config.yaml
n_layer: 18
d_model: 160
n_head: 2
n_kv_head: 1
head_dim: 64
d_mlp: 192
vocab_size: 8192
activation: "swiglu"
norm: "rmsnorm"
norm_place: "pre"
norm_eps: 1e-05
positions: "rope"
rope_base: 10000.0
rope_fraction: 1.0
qk_norm: true
attn_scale: 0.125
bias: "none"
tie_embeddings: false
parallel_block: false
init: "uniform"
init_std_qkv: 0.034
init_std_o: 0.00634
init_std_up: 0.034
init_std_down: 0.00518
init_out_by_depth: true
optimizer: "adamw"
lr: 0.00241
beta1: 0.9
beta2: 0.98
weight_decay: 0.085
lr_head: 0.00579
grad_clip: 0.5
warmup_steps: 591
schedule: "wsd"
decay_fraction: 0.592
decay_shape: "linear"
final_lr_fraction: 0.0
batch_tokens: 16384
seq_len: 256
doc_mask: false
train_tokens: 199000000
steps: 12146
dataset: "wikipedia_en"
Each number is 500 + 40 x the weight over its row's rms, rounded and kept within 0 to 999. Layers, rows and columns count from 0. Numbers have three digits each. The size before them is the row's rms in percent of the matrix's.

# layer 9 attention value, 64x160, rms 0.137, rows 60-63, columns 0-79
102:425450413412445454509522479545439452493493495484527441508435563478489556504489533478512455531539459477540490507460545543464444500483474457474506514490420424478483499500564477449452527503462551454495505475481468529522558588434515537545475514
106:534394560524454489500533516528517549491439533458502539470519466490487494519381521528546471506519471496434487500400540573489505502443454539538537482487513582452485422556483469535532552548503524460543536483476479566506501605543544488489494458
104:485527461541465509465501500572448482483515570534514482537419505583483479492503483463422508598558504499545480494563501540498520469420526457515557516452564445449516547484495544479608370538524473523508528483503460479491470422515510549473492523
106:526520485461527485474575525537455520539580591508473498457513477503482502463553530515488514560465485490510526501547575434522487551478522473453503554545546521553538480524512551500455512423541538416579480498521450480589431478444490451519578564
# layer 9 attention output (transposed), 128x160, rms 0.138, rows 60-63,124-127, columns 0-79
117:514411520458508549438484482457496500514557462496527463471517493504437507465498469443594408539533454478522481461501461439507512525515526451455437478461519479440489484477444508453526564481540565479562479512528559480444510437520401487504475507
115:495503553502457415505406450504449494520470495493499484528528495503443475560547408436476504576534435472547587513469464595505499515436479446460468446488561467585481500480543496554480564565505494526510552520480411455473476477484452500576557507
118:509517476480490477564498515464588460445516540521536527500492577458479520481528595454544518471464536517517469454533480433491470531523471520590424498444497471525510503470520457465490506498595518502504504544450576518551498608473504536447527532
109:481401507431533484498431564457491521555525432448470438504484449495463505520563438453560457430557489491498529447488485521524589509538522535444502511530501467419521472439500513494556451516460470475480474525531520463461511510545551450484580499
082:545388499484449504433495438500496485532537535491415420520526503490468503458501500496514490536493556440516448465468432540593471472421528452529480470552475510461498550533504544444453490468529527501554538441549473455447513462547472553475552550
096:545502546503509501417542495550503475507570546477538581446543473530499557569501460452458435499520470586573463512451464526510484451481542485444501480463507418549510558535467542565451500489495509535495495542510451519530534451503413514504466511
087:518484523453465492563541519464537487551530536487508550437490461445476457505465495446567498537459382486467401435565460479539533529445497542487507506403472444434492489469460453458553440529536440454516540443437535557534540527533432454504477518
095:516511429457546477468486489494488519521472503466386396566512498467514523535538445506388460451497521489528513517424526554528543504483541440453429483523529443525550503489532486471446479504489551494492465488597516532479483527482541504530536493
# layer 9 MLP gate, 192x160, rms 0.153, rows 0-53, columns 0-79
098:499479550435469513427530608511545498535575455550584535519514539569546526497508448439473485480488479496544441540460557475549453522489555510513472537402471500507489442459441578549483549499528543524502492515526553591517501491461474502475488518
099:567499504476526516507502456507483544450505509473550500516510518484539490495475504482540464479563493481515483532506517555417523537443561493546496566503517510467501429487401529509512500477538447518585478508539607530464479550494492442520519458
100:555579474509520529451522464499449501481410499497511515519446474469494454440411442523568455535447472469476499547509538504523482585480525406435466579513521561442490476491513538504472489425495492527526479525482532512492531502520474474569419511
106:520493441443521492470489500473561462436498505548518566517444520478529504465538484503580534509457408491432544544539457487462505562486538418528479590523493477518440448505551523503524536513446498513518528527528415469526493464475492530485535517
094:455510496491522497494582461554472496492454431453522502490539487471485529524495488533455492522532497512501544542485499575520488565524468486552458544467468520468508522615475464547458501453536536444515474522550494503554481494558553527543513469
102:546482521562584491461527497534568537502514466468475430505551498510544483490457519535508452484512446526457570523484512446557437488535424508475509583598578493504498433515574502461476531509550512496479433428495528565562420466505466436538543527
098:425481521538608519555573492519497511483453476560520429492465434526507504523497443489494527448523502480549538547482458499533534517468536487475539618425528511422549506436527462524506524501509529461501526492491542582444532416490478479430534486
097:540538543521436545512500473528535523457471536546476457441539432564567536491550419521424490500541541545482518522471474510543524502426473539479525484524489582520504484536514442463491589451507530552499451474467518507447440469415535475489519595
097:570587437540482455517517561534495452496492430447527519467491531514523491458467503622483569404527496495575521524573508488492463524557519498509454567491519532454455502582509478523567505501453554463527488405530481509510472487487504499507530505
094:451496425524499463451511506479595552501498533471541518384466474529492542489533569519478424487529520485479466544441566503409431519548540514479398570466493502516476429480505513528561555486515486494539506505601472519550513524561486511599496539
101:479533469505520541435540504576520524461516446543488550493527520520522525506529533441444487501497452552489551513558535617507488528485521465440493533586476494495525510527438565535473533511538489548492502536526504462518477467517525440559508512
111:510576496489523507556463507479604524470523495465529516500488477471505506469450546542498539471554463440427557522534549517496440527466508481520564469543563517483481492527473548526508467471524421500559516494509485442552509470539526499476530463
104:476552476508488563542449441492555425470520512418533479481463446512562498477481513488515496491500403543421502545518503528515540539549455478501547509553560517544519520431533454439467532509494488518580537478514474518539485530547512482494482532
104:433475579450488447559468502469526499503476479501564465518442526524540576488506491513484563467539580449491559524456485527513466525509550495471450515508504497481488431508544527500510465476498535527501544576442549550417456571475524493535465455
099:458510501553508491486499509591483552471516494507515432466489417552488529528477513469536403485505474491529609527557446517442519497498397497468491542503478478490473522514498572465547577512475455443468517524502512542437536524547514557530505480
095:503436546556491491497504540532485461474595531476534502453492482503550522504524481560572507462507542506529480532490459479499513488581516552420552503550530510452578485519481449450502456419562403462534488499595542556462518468471562477499535507
095:549517538481504503520564453460480517441479477458547485494592509411530435496528488565555517497528533529477509564502443488472431544490515518551515515501466528480474482505490473450556572569466492469463449444461568517438484501455481506494505505
100:515552499538482509482470561508588526445519428560511481389492469514502456492523477523462469521494495605524518543498464511528436493467451515500522524475494494528526499483528504500490494440569499448475493379494464492414543511530549514481488509
101:600429489551525467536476500514548475424480515491485472535496480541552501502436509498532518473482472587574491562540490494537536497514467503462473523568575523531495429515510439449516455508494497480548501412541596493530528534507518565516479513
110:531558505477485475447392519510576492458506494518561415469503511542570554464524581487487487470544514538551519538449530478476509556568551461477459540522520531457497516580463552591561488502500517543542440448497498587566534516505525557523473491
107:537494448499472503480508475477473479507540450474525493522513534530561478497522539500466576500537426518455549537533513523521472475416556505561492567494546501523487512484478569499506450527558504567608510499557419553492433537450560473508514478
103:560494530464526547459501544447513452470542478477496464408582498561471404538528487521498434501557467491533477545503473508438514546474509499511469582533504470527533534476435486471580505545509483536554547477551461505543506484507466493496539453
114:481482427527544489478534475538469526441511498520599450491503476569597468492456529456475462462458532490510479547460490436497508479501504404509476507526496559466478527535502541519505452478536477487563488468532560543484489477536484573490515542
095:597474507497446571437481499496505434448499451479505533456499495516518507517521566541464508406505458497490507534542457490526554494432494597450440530507441495431567467518441526502476496431530524493532473446573580574610490498539485498534503522
098:529485431551481555483503456581516514452456473518542506467523492501530531501479502525496571520501494498562515545453502486511518513475577482420515531543506538443577415509498583496496468488466430451540489557528459537483475507554509450545450538
111:463506497576498503516545486488533460440542528482529441393515495470548505482517478555497505530515448510537513554559462557505421541515413490439532546514496554541507526514490459461521595494490541493463440465477485612527548569508488503513499463
105:503523443476436456499490517525410511464584510490505453507567517498581485434446535522566519533523475474558529526495527476459497549457574478498484524516517513473574538480519577530539516482503395587488500549561475472429437463526514528478499517
104:526525524467560546490566496493436490458483409529551533478547492555510520455471504494509543489516528460505535550472538477492474504548493474422446519482524534488488533501544495574481552583610483524515523567548422563477499503485473550567513544
100:475522510561514519509540493500536485508512506501486444487478526481546523501584513601499552541532502564423501534480566536480493569581456516497531537448539578506496545500514428507461513504503526523435533487532480574530454486476597550523550500
108:532558500487530505490541518487463460494471476499577527474474553533503440514411527536526565499533438524444523515573462540479494499505550541520528516468491478459570536516451458456571542497513451490453388459516492542477540494470447409488473548
098:579555514564569488520427486481561500454483494466516447430423505470587573504565495504467452507513496490511532531490536456478396515507493506517496541524494503548509485532478514533434575474494515439511455529459486544474519496503512520487511520
096:523529480466501548513549456497450517465517520432496500432494473447514491458449451530587496502473497472448572532515515546488460544530499509506495484491465517400512459510539565543495554465526548526509488477479435496512546536499464509442479464
105:442483486569423523505504628530493459437464459472543524437528460530444574452460411483464528478499473455455472572532462492475465551504472470477540502546516487476537542441513496479484549434553506482532519447486462474464439504472538500575560494
110:484468489489564485472477493543476511470519516397554465447558491531606494558501553514476498439493423547473513540480537438580512451511526462433531489527520552445540487556458572475528504487502492494509465520422503565488464497529473467512543514
100:462477469482466517469534506539444504430456526521591533470475489580547526520498505500550523517528427529468490531453490538547483552506532540504457480518534513441499519519516462517422499484478508543495537487550536419546556462560463405480462444
098:479499561484463486459537483475503494499550469525524489477446499518510512517499513491514502447482504511490491559516485502517445526536479514426451527510604506497466509425522551414495537453562568506564444438464487616465454511564514477504467478
101:539553536536513518545565553456578519521540546501537547541483499530522491504459475512531490487504536512426525524483519481529433540535510493456444585441505535524415537532526512457511496420532520529502514526521529430461435489456595500524522451
099:459533562475478455482458566540470470477531464509535468425442514503406550505461576562448482520559491482536455550517438501510493519444518414467490531467574515475436431540444457555510457522554493513575501463550576498443472512498533473520543487
094:478500521506517513552438525520512463513515516504532558490471522535563536456504476487497589476509507521555466518558519534454473478575529553423430523507489584442547529533499533507431544550497442548467504496477533491490528500551453503452519504
096:485493505472528502558539471569559438497521467492487416481517492475434534523484506562449495514569467477479547503450537524514444545452511507557436496570504576497409554485578514478485478536535471477539513448467480533497468510533511474476532491
094:491538503484503480544484558458451439441449541452544487532494509448532569503539526604460545516578506540490503525459522492437465511538521491538515509440448506476398512552507493509507539472552465495484459487474575497453502497529489507496514494
099:545527487450547515490504518469540523524522516507501444540482613516469520478497552474483530596514469479477459530531508480499500556510535495511513520533483501543474523431492532532608508522464448528506555479541494506506528541577497515525524479
098:558478494405482534566538481461546465419582467443525519502583534482561449440415556493545462514530449608536515521573468491475535554502522536449551533469444536546456467532488502515517513533517443534470490489479534501494516479554551534476497469
097:526525540434574517581490507494580472413487506490553557517468500509477483431543487467516578496496437558464493558450483552535480496525403481524500476501498513526506493513516500484523485570446554414537496564494458471570570501507589491490478476
098:527522526533476524468489547546524487534505449484576429487488480468483472500473561459510532507490547439497469496523504478470461499535463379513532475493542546532523602516551432538480500522521506507500458449472502541502467453434530472561495485
098:466487497512473574459537562499581511514504398503461488505456447493505459467490500456541497548512482535471500530542480512495488532472459460516500484537539531539546514457558525533469473464526484481521495430505463531438535520556502475495582536
098:478534496486494533522589539492441454472507484520529522472503469453519586454451572494487472520517477584501520555593534534518553582649508489480479453468526487516507495469535508572536494518480495527537553498461479488551542568527461487480501488
093:473563424420409458517459521499515418461495566425474441446521507484469516528534474529517435467495478486532536526501544531545528513456519430482524500501505481550446564568467451481464489540549450562548509465476550548423555544519491506450504549
102:523543517525499491516465515541523510431445460493563460479504467494494580482448445466501499475530525523481512560532507522563517553517443492520468568494466448468512497504538459468428498523516559425576537466529486455535492460526534452515536433
097:540522529466482496476572493482489476443539478511453500474449565481460496569439497593566510498511433525508530531551545545539482526455482515496481529487537461425482440506382507443590468559479418491552526501496442520488527486473492499531474525
104:464574473488473489522481479535470425458479472518531482516490490545532451438484519477526486482492486475529543556464529579470510588538474458523483489539500603512615443476559476579468493534601498546455444447553462560463465513511565533568479482
096:524497541441490495470521516530504492519459519472516431536486465481448523517490511479433576481484508536443561525565526538472497514459475457460461501464579491407473500508549494532480439502478472523499545446499527508466636532517521464478544493
100:449499500476495506423496538509498490482490419487489562469536533550519474553497582562531511459553493530467525558523471442535458514510508518504433514506499426506493506526514534504536492483527452595506529571579465499569506499515535457494528494
101:558500495460480507494507477535492512407463445443552482546478496543489463557528435537484489481523476532537521528482549492544563486396457443545479526576494469463439490467436481524550456490503484507486499459533537558443474553465549446493547512
# layer 9 MLP up, 192x160, rms 0.155, rows 0-53, columns 0-79
093:473445505517486529478449476455528528552542557513519515447411500520520524465550436527478529407443512488505432533516539472527512536463502499510479485537526507442496465440463551474459530591480477515515466498471456445518531506469500466437503504
101:571518519480514542492497448521442472468447506495505476516483580462505508434515480459460456516468501463501466492495540471445561480454531498426453493431506462585559485544541455499477536439495516466500489494495540532539548451499444561494482528
102:483466464516557492555483449523492511513406427513502478518544520459542487547569544498525492441536467418501533503437539428424461506529566489496421480483457498464473521546520561526500517463460456488543560494439505479521507484508485529495445472
104:494535442505485583511509550502476522538540486516488510451505501430498520452474479530488532540476530486504531506485488507440578505513530506466599444561501468477514488611461500426590468478524483549467553559488501529454475528449473491488433476
097:564447558458544547530602507502469505499487535519508506510481515492514471478546406582488571572476530530467455512531452470511497479449448534558529475453478499561457442503429530503526503526512478428507459407448507496462563541567434454489478518
096:501554502523489481493578544444564518516539366568487528475472497492404472513560563525540437500529452550447484481504464549486502487466555510490487545444519460555475486526538507539550484453469472494451507482493500504394473494477495472524427511
099:557458518485467501455452503470587562534494520518531566457503470502527497558453507468553514450514541512517483543515493554505594530462473548484504436535473374472525516574482521503462507496424533512491444465508449513513532567502494462493461486
099:534456530493472449495496542543501580534495526526493458450499509512545509513503517487440547483539431498479538521515445456418546474507412457607473549435465467442480494507485498516536459482489536512450409556542545531542455593559514507516514527
095:500486478539507546464467571497438530505512461558560469533498526474527536575573521448558468510558511433531426508551400562484536492578541498432532529451456510533550466513555490465453548457522416437518486560460511478556499477483494526565491465
096:556450530578467460444500465480509543524473470441505495494485486471511511593523527457551454493462488521539502499490501511478474515503475467471511486486544490456519481541524494491508472532510516475485472499478459511522526488559532514434428425
095:522511540443486498458499518569465465501552573513511476427524530575476569471455445467485488485462525423437536485452472541501495431532604460486497509506534570452522559496543558422498481501525489521495481567444450566540506440478444552486491449
102:531499500420497583463522486552485524490522547520488483427544532500528517533447487513506457468519522522531522492433441494470499490595460518439488500513393556522456522502455497567430545481511484485495537471565501490524470496569478543461523495
106:505548465596521546441613542495526511542490512426462480515550518524485527495513414500488518492476410445478513470453524487461471470428503514554489484531502538485536550463509561514532500497447453471463493470531409455466453506483467451477468457
099:513503528483506563443477557515431515450527428569450550533506419437458502469419449485516477532495496473537485472624501500475447482510459510510459495572530467504468482522462472456457553558529451490540490477441478483424464450522521548480513482
092:491409479492513502483513567445573507554486485479499513482458447470468587502485518521504478546507481493466484464531502444475476483510471523512546406413494523518473548501572589506538464496500458544505480504396510572429466398498521441432521414
097:484499464454458475527467557468497461477482485591550538441472538466526536560520479491444476467454439502444527487553477467464550527531505468487603530446480453526478539471532492437481519535454489489445520513492512534533516554471449518552425455
097:512523560458407504514505517475499467467497465534537498526486455489505594451530515504607516570418563471525555500516581544500491547546466464426509479520542478529573548544531499478405456519463547404500471451483462520466489501503462539497529498
103:452520470448501603460485546429572475517451497469502471609531472486486562477507474520537559505433558521456535488497497516525593552482485460555568532535479463553515479551560473590407480540474500484520515502468400533525537511495486542449435492
101:451490469468435555469421500467521496480526478522537525517482521502511476425511552540489512618506514480478493481518530479451455479481543482494566486526465498509461475548491541544471432513545497425534460566472483551534520504545578488431446475
113:457473518490478525489503501481469460489459574495496550475469511435475511505515515566531457581552517446422433531472508534547501480494473506482512444496539506443470523488502460512538508543463473471521529488571454521473528535589471513455458545
106:463466472585490515461493485489473498521499535452478449472526419608507500506501476546520504502470511540499516505501536471498473487471492449467508512460498435408457563406480539559493399447534478503493491491498538518487491451516511534527532442
102:524458549548504471526596537496551565507464487481499443532533610462489454449535522506529513511496485530472449553519496480530423533487426533494526525545463524504442520520480518463488507461522516443486553529520489512529483580582491596436561513
101:533532423457475538509425566505483472454500485473507533528512421527525503422512540477484506444524457447541500520445503554581512526590504490507457525539471513549487458496521463516518506543548492480503558474502456471497556517499470446468441484
102:526516479448520485479510537497456475510516487489515507499464550467380529510497518474503471561449476469476478536540480525451486488441572522468542568504469465496482511602484436505477483480531459493501508558520507588537563497495491450406505564
096:554374536490499551504470399467485545490481505528508556519505468525482565457491516490538554558426563400484557510511566528503490516514535410466482446525484508470516517512579498556492492519459542523563503535472512513465564541476496478484475493
107:534486512489498445447475584425501574477524516461469492494501462508499577567508509443525484570562521431512465467569515392501540442497541529468443489506497433487508458459506541544471505455551516509477482534523526522522484480472462507520489525
101:468431536468516459447468405521497474527477516522470520538457402569502547548518494445608516477456492440485445495503502559435503533538534550438425534513523483504543462532512478524449520446553451500540460491483433459499576428511472489486492492
100:522454533472456523472504479454519504545444486527457502500508470466484482444544546475537457514463508559505557486552523445443585535550523483450478516537493491582475466517515584484544485517515454519533517456499567516516501499517501537543574549
103:430534434497492549584503548527511487454429503531522499470546545478471492425489537521555524484512459448432472458510441561480447471537438471512480507508537460485527474530506474541476414565492446593501511448510471467498528503551445462497501420
104:465552472504464488480439424517488510550473425525444482501461544521484443527566536544483508406575558492493509495478479614518483580475532502462480498548542513503485413428548513562561422508494408565500481497457440502569508506493467445500445480
096:481501524575472549448476485576467503531580459526472513537524569423458497480506498509467529521527512538568509499493491444526508531448483441507510488534512590496578530563468486498536421541474464485535471516552441514513526528623510485490515476
100:492484541534513499498463533522524527485446542481496471478473431485555475503489486512511496495522518455494562482480480496530495460498489537531465536468478579513496572409558594500530443450450455518409507478520450537512449419528417446497498532
106:564449403532484506523483487478515567561474473517510510502546480521475493539444547493449454458488561492389485527463490444497477496502484534497507545533504479506535493481508524572546564592456531510489495537515422459578565497467551501465519537
117:494499438522503403492446471558490548536494523476463494501511545503492460479503452497471533504442482486464487500377509508475522510537467473603449516529492496560548518504465544518503540550550478513522516611567485400469482522492508461495416489
101:530449500472496440517488432537493549558484599446563492522449497528530493463527505487541558473496504464490463518469502466527528467521527521575455498574476454468523515494525493506536497458545453517491500510518487481473511441564578431468464498
105:469439466492523539487542508529553516540556449469471513449437432529533591468542535475480513494504506486507470475432526406483442432498507442497468490463485534460434464477504546498527530478522530523429409509548521520456476508445493455488499473
096:546496476501503514437576515461477545551496465527500479536481519485449445557558450504484531493426421472431533503521519500550400527476524601497545531540458436529542510472521493494466532439506486539478521527453456513466503506468556493466410569
099:509548522487478526514447476504464509479540496427456474536553441551501516436495553497506498438421466452423556499433469532485546436459516585464489442510567612485521548505517511489573503493525554530523533571493490505443483572572505571469510525
097:493433496531441460525504422522441550515517526528504522489503530439517521461488527572584478553529394505438519506509479515468425478464512527444497527566541472541463510501482476501468520510436488434427514532548504520499468485545499500434472466
091:568433467478512457436494512440510455498482520506485549426453380595513588425494546522518528518505528481563467519515554504477508561579543551508465513448520490546520427566514545525483535527526454467540467494535521454501496498546486581476486433
092:531602513518536475543554528505492477478471505515561459548507538496466475583502545438492498542507458565423540542504484503441445490532481485502594512492550512471474541551524446420475489580463533481520507476547454542468527487486471551516457530
101:570503471451488447542481490452528589504522525522484452478510465604549438492502465464548489507543497515531500494498520499526495522513484486599550504488476468429536438378514520474577496480549484484484480513503463544567515474411460543501537509
095:535467436521537511506453502540572476494512495398458489580443487432532492487443532467524543522469501559485548496494522433505516476483518468505496445537522507509440506507485525503577487493412520545532474568521392549429461538517508533497465549
097:530427479479528495483485506505511481438620468518472524471488545484510493489507461488478524514488472565528536473466401511516524494492494504435518522635455527535525535455493539470534523508475482486571492463542502530508562561498543384503420504
098:549488582446519459530505459516444457494490440433483520572546467550538460547503546570472573511458504490492511519509501594443540540437514523483455459498570484487548499588489532489539435541387527530511505508600532461504554403549511533494445502
096:533496502475518574430471512536538457515453522470528495493496509485464525536458510498460529578606562491493507505516456485411487491504506480477495477508521531475416487535505510524541459493516485504485531446515567473499513538473471497530544519
105:554466530439550533515523426556489593578533506520497530509461477530501488535471483410531498548524440513498516485505464477437467486554526492496468443471526469463432510445454531434456578466476555523542546447548474572509476528506465454465579436
093:490503549550485553541503571521577527520563615512447482516490409497487515531487553512578456477522496504478502457545472484443507450498467478428474475566476490470493513472484509530539481415459519461468510492481573519586482534473445522464582506
100:404532547516584499508500505433535492520466492528453495438516570493531491542544554502525462512541491484480485478506474454519515459459516482455482584524462444509490525554560490513510547437510519521553449524531566539463434500529453481452465531
095:471459465467549504516454485505535518514473517474555539551480475454512529481503515542510557523551439494490453490517489485484451473475445523443576459405567549479461460546516475472497570460488407540471387478482535538473476495591462516478490508
100:531545472501522600557516509468509474540513486455515501544471432508498458543493427536438542507545512437411507510501526457402468544426518532512537520502480494463506546497537489544467526508500589454496474489471474529498513433490534490522556506
096:523564430493509485496514491392417535419550478501470494462446525534555528534448518483506509481532529522516520494493540475515484539569507487557508453545479484490559454412524449465513486508452427566476555522553503496548525600472455473572479498
105:493513484593492538553491514499533486503477516487492476466410548524440546462506515424614470599431459507487504485525470533524463494516486498504524509442582539507548491478511442472491513468554522409468451507566500479501490451458516483471463499
103:508504417564495552488477552426517533510506503452561510520528496477524551533467562447492516494459563450560483497465487490473503546544474459387455518429480490464492480562484433470489451518556443533559459515454517502494493490524482471468525474
# layer 9 MLP down (transposed), 192x160, rms 0.153, rows 0-52, columns 0-79
095:470536491469424567479598479500556501523580512462482586463480513531456515494512434505433499444508451465451523417509496445484492522444512543550432428507513506457553511409440505425494504569478489471551496545443484515426491544478479535469497425
097:492457462476508604553548480562452477467495524516481534473427466488518479493441501523466433519477476469518460548568492527375517555537403511463456517537426573493520479534491500487479520565488449461459486528492442534513483534468497449545463554
101:524521470566483391534508528435478515532539496519488492530488458547499534486562465522547422550475492465501548497451556455460520496550477478498550460564555520544463500548545508504460506532505542400466575467420476552501507522569538524524468427
103:498508577489423493455433524472514435508536511523491554578494501428464420525467517519552488514473560528513509427543525501435454502516507483504470495483479482486555505470467500530467476499462495489472500573451479546546515494522530582516531548
099:509508478529495441529463572608494503468481458544446472511508462495430512459545473502478497509493418486501545619492523550532539492461493496539492509514453442421550529547469460499537540494508546441498560581527554498524474472554487447486529519
100:556515527487465555464486507499465523529422514496435561465509506509517442507425540478482496482490492509575546341473572553487533422502528488534549421495463538454489499495462519505521470482508471494476511473497485581499525434488492553551457482
100:554519458508484500564473447445516543480546518497522446494470512501522469533491480459535536490444465480444479556518538503534485586516528514482551542537554484547501453556544536499496507555592526501524467475465519518552508527484467528486538567
101:516522517456457470580419477475519537512498502442510561485452469464469488536503538557501491499541530495552614594470436513519455487569455471517521521560495518509526492523505522537426557480557473521512553491548480483546507544467492572522507429
094:515553487428417430497540487563525469482539491537518440476514485503561504451549490502540496478441470544501460525539556498471503528439494491449429564436521458485528534438539514531485513511458482459516492477417464390403518522551454523509526456
094:522505529500445594481464479487491509475582513457466501482473562555431469503500533466578514505432563543463485483448499503529469458495554474473487421478472462487535498495508442475471593509486461515535439531541557521494531547475512459451507429
098:491567470456548527565484486469539526465479471496606489502417498471502485484546465475507461540476514400481456573526543469503491590507547517520551510472592499499532545509523507475466516501508534520502494506558528523537478541536439450502558526
101:520545519542528491520481514523550508406432505472445457483509502495463528524457478493515542526504481498474508358495559488522491519457481472453496434511494466502552475529500474506555526515436461494492474458427532533441481462561495531474486431
107:445480553508459488515527458553596517446534526486467446493438582504423477464430466544566447527510531475505507457497464471536509466436479422509462424467484472529458563487493541536537498422452479479512469504441551521481485525495604536519480538
101:559516538497459462468442500534494504508470452521453454507455552510508537462539480496522516515411491548498493386507464471477433538449477467431494467524521538508582510513467493556466473497516514522518560558488506496547485479470567497545415535
093:530590465558530479516440472501492509429472520468458421455492537534470494487449475463459431499380461592478485591495486486560538506513477495491450524499467464460515535505503512529524556426534493482452420469501544505527516516484481521504520529
098:493533584376508497538549503494503510524487494422380577496513468493591506461492517497486493420519490502539493460538464484493495503501498431454557520519545486470557405481501476519452447486463506500483538509464490479514457560538480487469531533
099:472548492475473540501515527506478394424452485519456514567523496479502511503480464517545542520466487483491563464546488481548513471476445548503487501457498548477514492570536473550452497514540495522566491515573443496477520504581515501461480517
106:457567523507503420514469500488573506571575513474535594440488463486508511455493502487461481539470489548529530634430473566425509512494436522494528471506526504458482518510487533475466548549521497457495462479549533454518529510512575533521485478
098:522477502482536519529524567518445588487455548506496477519490522491548539517420566489511460482503537534538486567516519541477488445467540446495486495499502560513468478425482410478465490532450506480487460459473536479438522500539510516454485545
107:480491399509482534452503494555489485485415551500486553488514547471563505439435584503477557554518558430492481657532487513508466527543486484417478433483561503506461463530476498504497470501506512442535494560490502482474518475545489507443489591
110:523499511486507549558465575539469556506514504470528542506452552472442492488512449442533517494494528510433517357447485427556500422536498492495457499469501570497485494525520557539501481510435460533514472512512488459414516498497491544523491428
101:486470563500450600506483519566483519560520591552522610544512486542478454504477519513600479457540507456497526394546486523462499461487564537432462521506419481448495583509492516512525507503521538569509493488500495532521458513516421506581506459
100:494471608591513492501473505490512489493491513437450520468510527485497513515537502419513511474476422511496532505444478530486474464468528516553445524514467524516528588549517565589578465464534500405492582558476405462539471518480525413504502509
101:566510476510401550522452491592495527485467512510519477508500509447436522476504497500461630526527490523452462543437468434417545476444488501512487509500468536528508589544509520534486541466459456501531487443469492498493501449525503491510452495
097:529407509484465516535548489497436546519454492556478475498473496464458533497511514499529538515503535451509505404489502491520549444463492455442536506545511548469491479470586511553508491498455485572480509550537517537447483514488506421564510495
104:471517504417445490463460528519500543526492517498476544446499455466568529497496465535541468572522460467549521655524520506542488542584434486510506437521553490478523459550514488508545584482458504481504506504527515544511516455529464474467561477
102:491538517499492486466481485467429451481484508487529498468565567459461527489471501534468441506563465472496516400421547540526457467543457447569518459511454512514503433428491506421482490455432484491437447500524497536473453529523488515450518516
099:499468455484450468480477415461479496440485492470550631552528507498549517496480520508528485465606551468532546421572497503495478531531536475486540525486514561514489506473439493474471554442550479518510578480505505497461509508521560490529498486
103:432515496455513485539461518484457463428466488491526545507543520487550489539471456463554561498510541514512462391527444542498493480407545520469494512467478466447436549519421514555458452504476467435527545514366405500451458522574512493485455498
104:491502496495468522497482501465503457567498444473491549500459517403535510457564482452514484434489526507499499585448545508474482512518514473551514513495466615523437625540542574519459502500494496512487554487507470512532465467522478482463466433
098:489453549493420511489483499451468512482555577508428509460552517470508459483525520525536450472499485591503488431501542478579480515484483537506534594479507474515503500505505456512505517512487504495499466511539530567494491543547444521539532470
099:480509393418491443467535475580472447503512462549473586491446436530459509472505507462456452575530484513543483500466474533505465476559568474442557556485562525574479554523504435510490552508449508489514482467541547482492504485522477520482461511
103:426551439571443562571503540507573393496512482509478559507508493438490490581423422516511431538557513468488511468519442452414523452469494546561506513523483437524516507424499400487496430549545516476446488461542435504439519535470503530576479457
113:484474392527514413533501534531484571473510496471606413471543514455481493476482545465535541502465560432467455655468415474443488499527492500517479463539513546513455487540518563574494532496534444509525524516462433519537526500505555503557506514
098:554427532501516502496465449504476441472531464530498453491537440514535496535491538470496531490487486458460468440491443518488561448501478489463482463558515494461539529498551479486456530502484460605536522500514490561479532450557476507457458530
103:550524482540557574454483496506509507437460555469479555534549507526522478495490483537483439480510509546470551407476499423458465557521476416506499486469476498520446465479507487535480477476449527508471515568435528582548526484562504530467473585
095:459502547565482510471433455434532530501461558505592417493498545543419462485472466442461498517529546453518535566545486520518455453467501542501471476498464474451490501564484521489486503509494504482527502575436589474453425524425508481549510511
101:518495440489525518481453471480492489555465541490495526492444483603496516488568516529503482462501520471553445520538598529498448589478528437499524502512444474606521544508502466530502439471503512469534554480612551503558536474469509519468522495
100:459484524489448521510480555546493474441508446451554613458508522517490492536452538514439464501462496552496427668552499485529509498514500439498529437490473498519492513457549470456505478485461494507492526507472527498474462485578454543488433564
092:538488540522518508430481532569493573541497509542473463489566543568597504527491448494530541578537526437458482550481522525482570519450498523516492579513532506546392498575493501546497474480488480493493513500451539554558424490480464506495529479
094:446471506513453566478599530481550404463524536463558410479510496482445497474552591513534500512475498538476530477542488463514510480534509498484497444437450496486520499489502415499460518560527420529521493522473528462554545496568501487475514430
101:508501566462539504569513520567574550549479444466524406438501454536517467467462492473584516593491561467501543328517487523483484485474481473489508526480490458551476522541461542457467491490530498543488527512504552448504504504419482544548528462
096:516565498526521486541542492462560503529522481504503443524485469483527540498551429507532464501531494532489490523481430563502513505527508588576467524506547428533543539446448504462514444482531445538416513521507510413539616500528509562433513483
096:486446528479508538468472530469533480512524523454525534468478453455417468493486506465479562511493511505514561382566485472506541537504415517587501451498454521566432480516567403466509488491447453505491541546567516510490490513535550509463473461
097:473529480520475492436446500589481527465525526559544466510478483468540586481470467485534519538476564441489492507493537482530474516503489496524584453491504512533520530485479420561425581488580461489523504502398455541509509541477552481535547420
095:563465535523471531573550526520487532448589452477470462561503519531459467473486446435572522455424494503477524456438525500568558516580509536483498458477470446485550509518544484518487527484478498506519469498507481459435465489523567496525489545
101:471465562478448402543455532445496478530497551507507448468467451495478502489529463556525477502475475454501454573488541502460470516476474473592526496538495448481428494462498553469581467480518492571511557483494607482488524513476507526527495478
092:502481512444492464558509522529534444412477522479532441463458577594481544454499455547574460547493454447532489527540476474543557498540522493585463502508459433528501536462528527553519521494446488503539488518533508537491514568547517441518447520
101:508499480523497492488553495513474514469483527483553465529480511532521494549519491553530459550543487502446505603477437496518520590552515486504468520530515512557410551492482489515502569477531560494565502592520476496471542496544441512478463480
095:464486478492444560474471518518534542450517513496536432537521462544513507473487481511529560505586429487505510458496496486474540489447462448584453491527495495466491522517482473517458531533535424582525565505495534453530537594521553449568503532
101:561537470539497499496441540499541549483453513454513508491539491461543549543464452459512427463485486495493480521522466565528474517480516482472526496480555553535442483416474440490483581554466467435538452468444596467485550520526484524472547496
095:535528502608485491441527567409497532426538484494485477467510519497471527465512596471484530450556468486504561496504553545519437448514524531534511512499551519509522427512491491549499544541453502454466465512539501480497448503547491506440480443
104:452493566486471461448524470424508539508565489492474468509420484515489538531427519490463544517529542432556446499487528450540428471522543476562573537483533497497598559536478469513514474500455472508545480449514525475494432523457510467447465535